Part of a small language model's weights: MLP 704 SwiGLU, RMSNorm before each block.
Each number is 200 + 40 x the weight over the matrix's rms, rounded and kept within 0 to 999. Layers, rows and columns count from 0.

# layer 8 attention output (transposed), 256x256, rms 0.202, rows 157-175,221-238, columns 0-127
349,85,148,147,167,211,177,212,242,171,138,256,269,211,186,273,217,181,293,181,285,201,207,252,264,154,282,172,259,172,224,167,202,240,196,290,190,229,158,160,242,138,283,184,145,215,233,167,166,198,70,342,231,113,129,227,188,155,180,202,84,330,210,162,202,199,231,169,241,158,156,281,254,272,204,265,192,163,191,188,186,113,267,251,235,156,326,232,334,136,269,190,210,204,164,205,226,180,233,163,288,159,284,233,187,150,236,203,143,198,208,268,231,128,81,171,108,220,201,174,206,232,180,114,220,247,215,244
112,195,202,96,135,217,203,257,167,199,180,273,188,228,245,156,222,150,269,86,143,227,185,95,125,289,218,190,294,235,323,268,181,144,180,209,196,135,195,215,154,339,108,220,223,158,243,165,222,237,170,134,172,173,198,257,140,245,173,245,263,203,234,204,234,237,183,190,144,131,254,283,198,92,290,196,100,94,126,161,197,196,136,226,197,224,246,167,203,176,246,176,193,129,222,240,149,200,251,268,173,199,283,166,200,211,195,130,231,169,261,122,214,117,154,258,195,135,134,170,143,152,105,168,178,275,161,169
252,193,197,86,206,138,252,140,271,137,248,155,120,212,254,212,203,106,130,215,230,269,263,215,190,283,267,91,220,244,183,156,147,255,238,178,221,292,219,160,195,208,268,148,247,249,215,246,273,156,204,193,250,197,265,238,212,143,250,250,193,286,142,259,118,185,331,262,158,164,150,207,121,242,201,173,205,207,251,235,151,318,210,267,200,186,303,112,312,315,151,224,202,205,227,267,156,134,191,189,222,164,231,252,298,311,178,241,236,138,118,161,378,106,257,274,282,179,276,392,132,188,246,214,250,195,193,164
218,163,199,212,186,113,166,212,288,159,166,269,247,237,266,186,201,290,205,229,253,189,168,211,193,153,146,299,223,145,124,218,255,224,186,211,175,96,274,171,138,302,186,171,229,206,158,153,200,141,148,209,127,251,138,98,237,196,220,200,253,152,240,215,139,159,189,188,184,409,262,166,132,132,177,258,137,289,127,211,153,195,32,205,138,242,223,295,151,237,183,134,230,243,194,161,234,233,213,198,272,228,165,258,173,272,140,299,147,282,172,121,220,200,273,201,238,210,154,199,149,188,252,107,201,227,153,233
200,173,225,157,198,230,229,95,212,192,142,130,217,67,220,142,157,176,117,289,271,215,151,251,131,306,236,233,205,231,230,188,212,176,200,152,201,150,189,332,179,208,196,154,196,160,151,164,238,181,90,305,261,220,114,95,211,275,231,241,264,286,184,197,181,165,215,283,188,128,228,206,186,219,229,209,208,220,260,201,240,191,148,145,227,223,146,172,211,226,251,155,264,138,102,301,171,252,149,182,245,214,129,209,313,100,216,182,99,158,278,110,225,162,258,242,152,188,161,182,272,243,193,81,177,241,185,248
266,208,161,194,190,139,157,329,193,204,333,260,156,226,248,211,189,234,136,248,190,188,188,196,182,156,205,120,196,140,337,246,264,234,198,150,237,183,228,181,293,141,183,73,284,265,241,137,180,164,200,117,214,253,264,146,226,275,321,167,194,265,119,129,193,125,157,99,255,197,270,294,194,172,221,226,221,228,261,150,267,324,209,193,223,216,252,216,213,211,216,279,215,206,140,198,220,85,237,257,290,134,76,260,184,201,245,118,240,121,243,156,168,279,189,124,155,140,245,128,194,242,199,163,216,327,274,132
196,125,267,230,135,153,217,323,268,206,231,238,159,205,206,169,129,338,150,198,270,200,135,202,242,227,198,226,161,182,150,217,223,171,222,209,167,127,299,242,280,277,265,190,116,180,276,258,189,164,177,216,190,216,105,203,168,239,99,147,253,175,254,158,187,163,222,170,288,166,235,189,232,207,115,206,224,208,198,261,198,176,246,238,225,205,226,265,231,263,194,139,155,97,195,180,257,150,66,244,160,279,181,120,152,247,191,185,154,151,228,119,190,222,200,201,197,304,194,220,303,215,188,235,197,272,217,191
232,193,134,97,191,265,285,217,172,229,127,109,290,80,239,223,201,169,142,203,244,192,258,208,153,147,234,161,257,32,188,344,180,247,265,187,157,177,196,145,203,224,221,169,106,228,183,212,239,199,253,244,205,172,328,178,166,219,209,318,211,273,187,189,229,241,202,136,218,254,232,208,106,138,185,154,160,253,115,33,206,247,187,297,243,149,55,228,190,282,230,216,166,125,198,224,272,171,224,257,211,147,160,265,188,208,149,226,136,144,133,225,180,130,228,251,206,266,198,188,208,182,194,165,53,158,220,182
255,260,177,103,197,117,208,206,247,256,168,143,272,71,204,201,114,274,143,118,207,201,172,186,120,245,129,233,109,279,180,236,208,243,135,210,235,185,237,183,255,180,209,157,223,121,206,274,159,92,209,209,223,204,266,240,233,206,179,183,273,158,239,247,265,217,155,245,172,104,191,174,291,133,228,208,130,188,158,140,199,269,267,162,114,204,250,259,209,116,249,196,273,252,181,249,137,164,255,202,255,286,168,174,172,209,297,243,222,228,139,186,199,188,209,231,228,231,277,233,230,143,150,175,144,202,155,162
233,238,121,240,171,234,133,207,203,190,220,173,171,215,213,230,260,175,140,174,234,113,215,296,180,273,211,198,247,151,248,250,196,109,292,206,239,179,175,183,172,229,216,226,237,193,189,205,119,166,167,201,205,204,221,149,289,217,259,176,151,137,175,191,140,274,157,216,195,195,215,224,266,219,170,175,266,71,418,205,219,198,238,168,234,186,190,112,136,218,262,150,244,230,203,257,171,235,326,217,126,257,175,183,206,235,266,226,287,232,271,198,197,131,194,277,210,140,165,272,141,175,288,292,172,250,177,167
135,169,226,180,273,233,222,215,205,220,206,156,248,127,169,241,147,206,136,214,242,193,161,156,337,176,158,221,160,199,211,200,170,148,187,265,324,169,183,239,249,151,180,162,190,172,273,209,245,148,187,144,144,237,145,117,212,137,162,211,213,180,116,228,100,250,191,159,210,155,220,253,213,251,288,227,146,338,301,126,213,234,119,145,208,193,326,232,290,140,233,272,159,253,227,201,247,297,187,124,186,264,205,165,132,228,122,171,99,268,229,169,139,171,136,257,261,301,118,239,223,291,272,257,234,182,169,192
181,167,246,182,241,262,158,149,318,205,249,228,264,275,202,210,251,281,224,241,132,126,295,118,170,157,299,219,240,213,197,237,334,235,154,207,167,188,302,223,215,250,165,101,258,157,207,197,212,273,249,230,205,187,244,269,221,228,129,165,125,176,222,284,196,129,167,138,97,223,151,153,222,196,234,251,222,166,225,173,244,250,174,121,256,152,193,193,209,149,155,156,321,151,195,209,231,154,137,198,209,253,203,184,155,252,128,163,142,239,223,235,166,257,160,267,248,113,265,208,184,149,216,162,139,168,223,121
121,238,142,150,209,223,216,200,121,186,201,119,228,215,264,268,273,280,209,214,196,288,260,151,241,284,314,114,150,236,230,177,182,89,130,206,242,209,336,180,228,161,167,283,170,201,222,166,196,306,289,113,202,91,165,231,233,208,234,211,137,181,274,262,226,98,230,264,274,249,121,233,122,300,226,190,160,134,161,155,236,160,256,103,256,152,188,192,199,173,226,261,155,215,207,137,134,244,119,161,154,265,192,163,302,229,162,219,55,190,220,162,228,313,215,207,212,203,202,266,281,216,332,135,224,285,141,193
236,204,278,307,245,250,243,130,137,167,192,277,143,166,173,248,287,254,164,269,183,236,205,143,254,212,257,174,240,229,108,133,184,221,242,240,187,145,204,184,326,125,169,192,240,150,191,275,233,224,180,217,170,267,187,277,183,180,282,141,312,241,230,231,362,266,233,209,144,373,182,177,169,135,202,159,161,191,125,237,178,235,245,241,286,137,217,249,229,211,139,206,260,245,343,207,131,288,254,192,244,170,131,208,182,218,221,136,243,267,245,145,176,204,154,187,175,183,93,281,142,241,171,177,168,232,261,176
227,116,183,204,169,200,269,181,174,165,230,242,233,203,201,256,154,205,168,233,196,179,203,188,326,252,158,164,199,229,278,143,213,119,194,184,222,170,211,236,163,122,294,173,209,229,123,173,194,247,193,202,181,184,186,189,207,199,229,253,120,272,260,141,328,187,193,160,151,211,218,206,195,186,232,234,192,235,173,194,231,207,144,233,107,292,185,256,292,287,243,169,160,296,247,133,198,159,200,151,241,204,273,118,172,219,249,276,224,184,243,294,270,179,238,315,296,287,227,195,229,197,151,147,72,225,194,132
243,246,283,200,269,265,188,113,219,107,161,273,192,239,77,280,317,126,174,144,260,335,145,187,139,133,159,230,280,175,270,224,101,235,204,185,232,226,202,194,230,277,270,172,162,182,158,183,153,296,165,106,318,178,111,168,195,131,217,232,143,201,274,251,143,196,307,172,221,232,173,287,172,186,166,211,185,305,216,195,208,251,199,202,180,236,167,189,203,272,239,213,144,151,233,167,270,218,185,202,260,165,236,170,267,206,209,263,237,218,129,192,201,253,176,142,197,118,221,212,123,266,191,255,247,186,185,150
151,127,185,265,256,243,177,226,211,318,138,222,181,246,276,187,91,184,194,147,185,185,167,137,151,282,179,168,135,209,143,294,121,222,219,155,160,214,202,136,233,218,167,273,250,219,242,169,218,271,150,136,175,185,177,303,154,243,267,249,189,314,272,206,183,268,189,263,176,112,191,139,91,237,129,230,176,177,268,227,195,274,135,212,256,224,267,244,200,231,259,224,283,256,122,390,179,269,116,145,188,243,181,203,178,112,227,159,160,211,146,192,148,322,170,109,218,171,181,190,181,116,170,168,210,130,311,51
242,213,157,153,173,230,207,208,237,270,190,202,226,214,297,150,171,232,187,218,294,294,271,128,225,192,155,139,182,308,213,203,174,229,296,255,253,135,38,114,124,214,92,173,205,280,207,220,188,145,272,122,172,183,318,240,252,220,223,119,253,303,196,213,144,221,233,205,132,283,187,230,208,289,191,241,300,180,155,103,191,125,201,19,237,156,234,197,216,185,273,236,271,230,170,252,226,160,311,246,202,130,237,339,146,266,163,92,158,130,148,139,140,162,176,97,114,284,318,239,183,180,87,178,140,227,227,171
253,194,248,197,134,107,200,250,171,185,124,189,163,120,250,255,228,217,236,203,167,134,172,96,206,263,183,91,220,210,230,224,213,117,148,203,303,255,191,143,216,202,200,136,255,177,121,288,216,209,198,285,195,240,146,264,236,277,169,158,126,223,183,153,113,188,165,164,188,193,168,352,222,214,211,198,172,298,196,257,277,265,202,141,170,231,147,205,223,190,103,137,182,171,291,235,190,276,213,168,297,242,217,97,71,267,129,275,177,160,227,194,231,145,151,197,205,258,167,160,162,161,139,253,136,139,256,222
129,240,250,267,177,170,155,204,164,211,216,170,170,195,177,179,203,219,205,231,166,143,170,174,188,225,151,262,172,224,200,219,174,160,234,163,200,181,181,207,217,261,226,221,244,204,163,175,202,203,277,159,155,233,224,223,236,192,157,226,274,166,219,215,188,232,149,231,172,209,231,186,179,193,174,196,217,230,224,204,238,213,210,168,187,220,149,182,150,178,143,220,215,227,245,204,255,229,163,201,203,229,209,178,165,195,185,232,229,171,195,203,176,225,249,227,184,223,211,197,236,204,189,285,142,126,174,131
274,140,180,195,237,162,210,134,221,155,239,144,251,171,211,231,175,221,180,228,196,178,225,233,247,145,176,171,184,191,122,184,202,239,217,186,204,210,227,187,205,133,206,153,218,248,179,195,208,207,226,268,205,236,201,169,188,146,201,219,172,166,144,177,162,146,222,178,215,241,150,135,207,249,127,224,293,248,273,210,221,206,235,203,194,221,152,220,221,205,179,269,188,253,154,171,196,208,196,135,268,242,118,230,207,207,219,211,176,199,215,221,179,187,233,159,205,204,210,181,252,236,233,237,206,138,233,206
183,231,201,253,194,214,192,186,137,209,148,253,246,217,158,187,187,255,197,156,204,172,185,185,205,123,193,254,166,198,184,205,173,164,142,194,178,146,166,254,206,185,148,226,197,222,189,148,193,257,155,212,197,185,194,200,152,271,222,189,195,136,233,180,239,183,92,186,202,207,239,215,229,169,197,200,240,206,165,207,185,112,216,225,221,239,213,243,135,170,254,225,161,175,171,156,177,247,236,237,164,196,211,168,159,113,203,213,166,204,223,214,105,257,165,155,167,207,159,118,222,255,184,196,196,158,196,173
158,221,178,192,215,274,268,183,166,204,239,147,189,190,152,200,224,182,175,147,216,209,213,206,212,173,235,176,157,233,225,209,190,181,201,201,230,228,186,216,209,159,203,179,208,194,209,202,193,171,214,165,217,204,234,262,183,221,213,217,175,191,207,226,210,204,200,218,263,111,148,214,233,303,171,180,214,180,221,186,246,185,278,166,216,171,179,190,233,193,232,244,203,143,259,208,142,189,208,216,165,193,197,224,208,183,190,134,226,183,208,265,220,227,158,175,159,175,239,176,213,223,129,173,216,215,191,253
190,231,162,244,161,174,196,262,176,174,185,241,178,285,172,212,201,159,230,204,147,189,245,162,259,159,228,181,143,139,144,247,137,204,133,182,220,198,202,162,218,214,154,234,203,221,251,177,182,257,229,182,167,204,275,267,210,194,122,157,182,210,224,225,191,207,184,115,227,230,208,216,199,147,197,192,200,211,184,184,135,170,272,253,203,171,234,204,225,167,198,212,147,245,230,199,214,211,210,172,197,177,236,161,188,224,212,205,257,209,164,225,216,183,203,200,229,163,225,188,195,175,214,280,195,176,208,171
138,185,197,215,184,241,247,178,215,232,125,197,230,235,255,185,239,157,204,159,226,193,162,181,158,233,181,202,200,211,166,190,162,196,220,196,183,236,193,274,138,186,209,240,109,165,169,249,216,219,262,260,208,180,164,211,189,184,148,196,231,200,239,248,220,256,201,246,195,184,203,207,196,171,217,193,174,202,151,212,211,173,187,244,223,203,175,198,202,209,197,162,230,179,195,216,154,201,195,179,134,221,222,126,230,180,181,199,169,259,211,209,188,166,219,243,226,248,181,230,245,187,220,250,207,142,160,210
198,243,209,217,194,192,264,180,166,184,158,204,193,188,219,185,272,120,231,202,180,221,222,206,189,176,151,218,223,194,230,207,201,194,229,200,233,231,154,218,144,160,214,216,280,259,183,167,242,198,201,201,225,209,255,217,194,174,216,265,191,204,169,201,208,208,165,218,206,164,190,259,187,231,253,208,152,206,200,163,241,199,205,165,196,175,174,174,204,190,214,228,214,219,235,211,194,218,274,194,206,200,175,239,249,164,202,160,248,209,199,208,155,230,196,188,197,177,236,158,118,193,253,220,169,164,205,184
172,213,230,228,197,152,163,177,238,183,241,233,186,246,180,243,188,201,230,252,148,210,206,208,283,236,188,184,177,274,225,141,179,165,158,183,224,249,197,195,180,196,160,174,239,201,167,178,212,173,131,98,170,249,150,227,194,179,220,139,236,158,192,195,161,155,225,271,181,169,185,195,229,167,206,198,191,169,242,247,192,193,187,177,194,242,219,226,201,162,159,172,233,262,197,146,178,208,189,199,183,223,220,207,228,182,174,184,205,214,211,230,243,257,165,213,211,173,241,193,189,210,212,235,230,245,176,207
165,175,202,285,205,209,216,224,200,184,214,236,128,273,207,189,256,182,226,257,145,190,200,232,218,120,229,183,226,164,244,157,243,177,237,191,165,170,254,193,176,204,156,188,206,235,143,194,158,181,196,169,185,207,172,186,202,206,173,231,207,313,229,190,168,195,196,163,216,242,258,227,189,193,204,199,232,190,231,223,216,181,148,229,227,205,177,197,150,191,192,122,187,206,219,170,221,205,143,183,190,211,194,213,200,218,158,159,173,167,213,180,191,219,209,168,217,208,165,182,180,234,177,203,189,200,209,220
150,198,235,170,194,182,236,202,206,186,210,269,213,176,230,152,197,210,234,225,188,259,143,131,215,181,163,179,155,181,200,172,182,204,208,211,175,194,188,213,210,174,221,211,196,239,234,185,225,204,169,171,163,213,194,237,208,129,178,199,234,250,232,169,205,198,181,158,222,200,175,189,160,166,217,213,136,246,75,188,179,205,198,197,211,174,195,202,247,155,119,213,187,207,254,152,206,182,140,176,203,185,245,185,187,134,160,188,189,202,169,218,197,235,214,159,171,225,230,177,265,176,168,183,180,166,207,176
232,229,180,204,167,172,219,197,171,199,172,255,199,204,204,212,234,154,225,188,197,172,262,194,144,231,206,155,232,215,237,182,227,264,181,162,141,229,251,239,177,212,216,249,205,214,130,233,158,275,211,269,243,170,192,208,153,231,218,179,156,215,189,223,259,212,189,238,207,265,179,225,195,200,182,193,233,128,160,234,219,171,241,240,136,214,203,192,179,265,196,192,243,188,179,196,187,137,216,228,228,196,256,208,206,198,246,172,281,228,140,222,223,231,276,174,166,180,260,203,236,157,150,205,193,244,220,193
204,207,216,211,216,198,224,198,123,192,180,179,213,200,189,208,151,142,230,151,172,242,163,260,186,227,148,161,200,196,187,209,181,246,181,208,213,200,175,197,242,164,278,226,137,262,196,148,151,197,194,208,185,162,147,86,249,186,197,217,199,206,186,206,223,222,179,213,241,203,244,208,210,227,207,188,210,226,193,262,179,203,167,216,111,247,239,224,224,209,234,186,130,229,182,188,221,238,232,216,211,205,164,181,211,159,215,192,199,179,168,208,207,209,218,155,195,244,151,187,189,271,177,192,177,213,175,226
202,193,194,240,155,202,169,206,195,228,210,279,160,149,186,215,149,140,194,184,220,138,180,242,202,168,160,228,198,211,174,259,237,229,213,213,184,133,163,203,156,211,192,189,227,230,154,270,232,154,170,236,243,267,209,179,184,202,188,189,193,178,154,203,227,208,175,173,179,161,257,136,245,144,155,236,187,245,202,177,177,217,223,208,132,238,182,200,198,225,195,141,192,189,156,183,195,168,240,201,200,206,172,194,147,178,219,207,295,198,181,239,173,162,220,232,186,258,209,193,192,184,155,220,192,120,194,223
190,200,151,135,202,170,150,249,217,260,180,187,238,220,232,209,146,165,249,179,192,154,197,203,173,234,173,221,235,124,238,226,217,213,187,142,181,213,202,193,127,247,198,202,228,213,197,169,152,172,192,217,216,173,243,144,207,193,125,201,177,179,149,180,102,182,177,140,239,90,214,183,234,223,201,220,194,201,226,159,192,212,149,196,153,203,168,171,199,177,223,170,175,167,141,221,218,143,159,208,206,232,215,211,165,185,147,251,152,186,190,204,216,201,189,195,192,217,269,127,231,185,219,213,193,179,175,196
160,280,217,204,205,231,200,220,240,221,194,154,214,209,197,208,211,224,248,213,204,189,178,199,106,129,218,188,192,203,177,241,163,224,194,224,177,225,182,169,230,233,155,211,189,237,254,272,232,218,198,256,179,221,239,189,184,154,211,224,238,156,180,221,142,171,228,243,174,208,178,204,175,228,158,226,234,225,162,286,160,178,167,181,271,155,214,184,166,155,173,191,167,208,204,194,217,209,175,218,196,238,152,238,246,206,247,185,208,197,219,158,160,188,173,115,177,132,176,220,202,232,209,256,226,192,196,219
176,172,168,168,196,166,200,223,188,212,233,154,208,185,291,110,166,252,234,231,122,132,198,202,200,220,190,161,160,226,159,167,250,174,194,264,236,194,176,173,193,203,168,208,206,199,203,225,231,133,225,239,152,148,214,239,200,226,176,149,254,175,156,155,265,201,154,229,185,205,186,170,241,258,209,197,195,115,214,222,199,203,222,252,213,165,213,169,169,134,166,197,231,214,182,166,163,224,205,156,139,223,186,175,149,217,162,177,205,180,204,223,212,167,234,216,191,248,212,159,238,182,175,165,201,219,187,225
213,226,204,133,222,194,241,163,193,164,267,265,191,183,173,249,244,211,241,251,208,198,196,197,199,160,199,230,245,237,205,133,235,171,205,247,165,219,186,190,161,167,201,144,192,260,204,224,142,211,234,254,208,194,202,135,254,188,190,178,223,133,126,214,252,194,209,205,241,272,203,266,263,182,233,202,213,153,204,187,205,217,241,231,190,153,176,182,181,204,148,169,168,190,244,145,153,143,190,182,190,189,208,254,199,264,231,239,174,228,213,185,184,170,219,269,151,179,216,196,259,246,198,222,221,290,114,287
212,207,257,207,220,216,196,187,162,168,229,173,217,221,170,177,185,147,181,220,159,219,208,215,170,184,232,259,235,162,205,200,211,166,154,190,140,214,299,198,254,226,238,206,218,158,215,191,214,224,123,231,270,245,186,172,184,151,151,252,181,162,254,250,209,164,174,209,188,206,192,188,182,187,203,171,161,234,224,227,162,211,200,266,194,232,148,186,221,173,181,189,147,226,216,222,180,190,170,158,200,217,172,218,164,154,238,236,214,219,236,230,259,245,186,223,226,161,149,178,216,241,258,182,257,220,213,178
# layer 8 attention value, 128x256, rms 0.266, rows 94-111, columns 0-127
241,188,191,230,147,246,179,342,117,261,139,160,143,216,211,244,186,182,267,331,227,250,201,192,229,187,179,151,212,266,159,187,194,139,177,233,161,249,218,172,277,186,211,221,190,209,220,221,197,137,147,208,287,231,128,209,207,254,142,177,99,251,260,169,190,131,219,153,119,159,220,134,184,138,177,265,233,225,157,250,192,211,190,227,183,190,196,153,126,230,244,174,227,156,260,192,252,176,148,125,347,204,240,146,194,191,172,214,142,231,190,198,187,257,146,137,170,187,263,209,153,203,118,274,249,200,267,233
185,187,187,211,214,229,188,266,236,189,251,263,254,221,119,102,108,209,221,255,154,95,202,196,243,172,122,200,133,125,266,193,341,201,168,181,187,199,202,134,146,100,210,202,130,137,163,186,162,185,280,159,119,177,229,233,250,196,146,154,247,191,183,186,200,234,249,210,233,229,207,221,181,138,155,250,228,173,105,143,385,185,153,149,179,234,115,233,156,130,177,224,214,106,229,150,193,147,159,149,165,189,254,194,222,265,222,127,160,200,256,206,114,174,203,226,181,189,230,136,178,142,188,179,199,265,199,190
277,240,186,199,197,185,259,243,194,287,154,241,238,241,259,181,242,185,248,169,165,220,212,148,278,235,187,118,155,258,170,184,167,159,166,112,146,319,203,222,199,170,215,201,223,161,193,225,149,274,201,199,216,161,226,243,196,171,188,206,196,155,196,110,249,228,198,170,137,116,212,257,222,212,200,208,225,199,139,273,233,279,283,193,271,297,225,131,227,218,168,174,122,206,177,214,202,157,170,177,158,156,228,207,178,87,273,96,266,182,263,221,127,135,200,262,164,210,132,210,191,184,178,274,183,106,242,181
229,197,149,223,218,234,192,176,200,298,171,183,244,185,178,158,244,168,141,205,169,162,205,182,244,158,132,183,240,210,241,154,208,204,242,185,225,184,166,169,144,189,216,206,256,116,250,166,221,231,232,193,231,166,151,178,159,152,244,193,101,166,206,159,156,216,230,208,271,295,187,198,222,234,237,256,130,170,155,175,147,244,159,182,226,178,272,195,186,240,270,197,197,238,214,185,235,182,218,139,195,230,165,298,112,163,171,187,259,279,223,141,200,218,179,141,155,205,252,145,253,185,130,155,180,152,172,241
241,234,177,213,181,158,220,198,137,173,108,211,161,120,172,151,149,292,230,212,163,177,300,148,235,223,188,201,189,253,216,245,162,215,221,255,133,209,123,139,227,305,223,248,186,191,182,122,200,236,101,199,231,139,170,191,188,135,222,251,175,146,238,150,172,282,226,250,167,238,224,173,140,226,169,266,267,198,230,248,237,234,210,188,179,129,192,235,218,150,192,201,154,188,155,250,242,159,233,191,160,222,316,168,185,257,183,150,188,241,167,184,225,162,235,180,239,143,201,166,182,192,233,61,171,218,223,345
224,245,204,205,174,273,121,149,269,272,252,163,233,157,239,221,126,140,206,192,185,103,111,195,184,171,270,147,228,178,192,270,110,237,155,245,131,147,203,183,175,240,165,177,129,186,240,241,206,195,216,216,208,170,189,138,232,232,179,236,196,257,204,167,167,190,201,193,197,199,211,235,207,207,183,108,170,156,151,213,198,185,232,223,189,149,143,224,139,202,178,220,131,267,198,212,129,91,258,178,203,223,158,188,103,153,166,233,168,209,162,290,251,187,194,209,225,180,164,165,149,216,250,220,256,231,107,179
170,232,254,270,179,305,104,269,114,120,235,237,185,144,221,245,227,185,232,160,209,175,226,176,207,231,119,254,134,217,201,172,217,128,236,216,281,207,227,253,172,158,256,230,196,213,290,207,116,143,242,174,159,151,176,158,194,226,239,211,185,160,151,225,187,170,174,226,236,184,202,195,256,220,205,247,173,213,142,286,213,178,214,232,142,161,337,241,212,187,240,241,244,202,239,249,208,188,217,126,171,159,288,143,176,219,242,206,257,244,290,173,250,233,206,251,214,165,87,220,205,226,246,180,204,214,216,222
172,81,224,217,99,270,213,167,130,205,200,286,260,253,229,186,240,187,249,144,191,205,174,206,227,198,234,231,257,134,186,221,162,204,218,241,187,244,206,196,176,211,174,176,134,222,198,163,316,269,161,216,214,207,173,230,162,188,196,202,249,157,190,145,193,205,244,303,307,206,183,189,135,285,213,237,201,226,189,238,126,228,222,261,212,164,221,175,331,197,354,281,158,147,224,246,214,153,206,205,156,237,165,210,159,213,175,180,220,162,265,180,216,188,109,227,170,134,226,237,180,110,226,187,277,196,133,204
175,249,203,270,243,166,152,218,201,231,201,163,247,199,159,245,240,201,282,274,151,147,197,207,215,163,222,190,245,132,200,101,216,247,132,246,180,189,239,256,268,241,166,238,181,133,147,204,126,202,243,224,204,169,294,168,179,195,243,225,146,213,95,234,301,191,252,295,137,190,193,195,125,195,132,159,188,164,218,257,237,154,188,250,176,217,261,251,180,116,235,175,208,191,214,158,192,203,189,150,246,224,176,181,217,218,176,203,193,136,147,263,149,182,191,172,206,103,215,166,168,220,185,153,214,198,22,209
220,164,212,200,269,152,179,186,239,194,242,232,205,281,177,184,194,247,224,206,127,147,136,227,192,160,213,215,131,250,146,177,251,119,190,222,209,257,131,121,132,200,214,224,153,252,221,136,232,259,219,272,210,88,228,165,208,208,139,177,134,166,212,129,195,139,242,135,188,224,153,115,114,186,213,221,140,174,211,309,167,154,230,286,218,118,174,239,227,205,222,182,289,214,167,244,188,222,204,204,203,109,174,314,198,152,153,217,205,213,234,153,232,203,190,139,272,206,181,141,137,225,194,262,325,180,195,179
214,136,236,155,230,145,237,221,201,242,176,224,104,167,245,256,262,200,220,234,254,188,179,259,273,215,195,205,149,191,249,189,177,95,241,217,235,135,241,174,193,239,155,237,222,201,222,254,216,209,254,157,242,297,186,153,163,253,202,170,182,132,228,113,183,196,128,197,214,114,189,230,158,199,185,110,205,127,187,192,276,204,233,257,260,218,220,293,212,192,238,217,234,101,252,229,199,240,242,121,201,147,232,195,139,196,208,305,241,206,199,209,166,127,166,149,170,219,256,139,194,221,240,206,256,144,127,217
216,222,218,210,299,226,164,219,266,221,197,224,245,258,210,117,157,221,172,230,199,206,138,193,206,262,118,225,216,161,136,222,211,152,298,167,218,254,241,160,145,205,255,206,217,152,202,145,208,70,203,227,235,205,179,202,213,194,196,217,258,183,214,102,179,293,273,193,168,188,231,314,153,175,233,131,179,152,252,213,175,205,195,239,242,257,205,233,280,145,174,230,203,317,299,236,373,203,222,200,269,252,133,167,139,187,194,187,205,173,170,186,234,89,174,188,188,191,318,166,170,188,160,179,121,257,242,235
275,173,241,276,91,136,220,210,204,132,293,216,253,134,191,209,255,181,141,131,199,182,218,218,185,230,213,182,132,136,192,193,199,112,157,252,201,201,301,181,245,266,254,204,125,221,156,211,351,286,210,215,206,253,154,260,245,198,215,183,153,187,183,166,212,199,111,262,194,218,238,197,190,234,221,246,173,229,275,172,179,156,172,168,217,160,207,233,126,234,138,190,262,213,133,172,302,148,159,209,140,232,197,208,212,223,203,193,161,162,311,218,155,160,258,225,235,196,238,238,231,150,120,223,183,198,254,186
228,203,129,189,202,177,166,251,146,163,193,190,202,211,197,157,212,279,175,231,225,153,196,185,160,188,157,180,255,262,175,168,198,253,184,223,188,244,224,214,204,191,262,274,185,137,160,168,182,205,236,179,230,247,192,226,166,219,176,199,138,211,173,276,244,224,236,70,179,161,230,194,206,205,164,254,202,199,184,240,206,143,198,207,152,198,154,162,86,210,250,227,250,172,117,258,162,182,201,216,109,195,181,217,181,190,119,229,225,239,114,233,176,210,130,234,140,142,284,146,227,147,310,116,240,224,256,192
160,178,150,181,148,111,175,217,186,198,182,233,151,242,263,246,127,197,195,211,201,209,248,159,189,215,156,274,227,130,198,210,310,207,209,180,201,194,188,225,249,116,179,246,239,251,131,222,151,194,162,226,92,214,196,251,122,191,221,203,265,211,176,182,167,255,211,194,106,223,253,177,213,187,234,241,260,190,222,87,154,152,134,162,159,200,231,202,158,171,188,193,285,223,204,248,174,149,177,178,253,169,237,182,177,237,153,189,118,231,267,190,167,145,184,232,264,246,174,197,264,170,215,238,137,153,230,218
203,223,238,143,219,135,202,246,242,138,132,167,137,130,252,117,224,133,188,184,252,215,289,129,263,244,289,167,211,129,212,229,156,86,133,246,236,240,176,178,153,104,195,162,133,96,199,254,226,179,343,224,206,209,141,217,233,173,111,166,184,217,125,188,192,204,211,183,187,195,170,255,175,206,213,170,165,258,125,127,172,150,177,166,196,183,196,215,241,87,235,244,232,210,217,155,259,184,166,178,164,201,197,198,254,223,197,132,238,113,210,245,251,230,193,136,174,239,192,193,186,120,266,175,136,202,188,218
198,284,169,226,192,198,206,227,142,165,237,170,213,159,160,182,157,228,215,231,259,158,160,203,266,209,241,216,206,199,139,151,140,245,131,267,219,240,254,244,193,159,182,202,98,314,215,199,206,148,269,217,181,143,156,304,164,241,170,193,236,189,187,227,227,197,303,206,265,194,228,237,210,162,164,140,251,209,219,309,168,260,236,244,154,184,193,228,227,232,145,87,166,157,163,250,134,203,145,131,242,272,216,172,260,227,173,238,231,199,249,166,235,177,106,137,238,210,235,252,183,118,162,254,175,217,206,209
273,172,200,264,191,186,227,210,286,245,208,205,226,216,148,167,169,252,245,251,235,232,180,195,148,212,245,242,139,157,191,105,150,238,162,216,105,161,180,219,224,170,222,206,184,198,325,162,272,235,152,104,170,290,303,169,291,208,192,222,157,245,201,152,252,242,243,236,218,188,260,151,165,196,221,206,102,172,195,150,172,122,99,210,240,270,286,188,303,226,248,186,212,218,139,169,194,200,153,213,144,221,249,246,177,199,285,254,131,220,147,146,222,185,212,269,167,212,149,212,214,267,205,192,314,193,215,214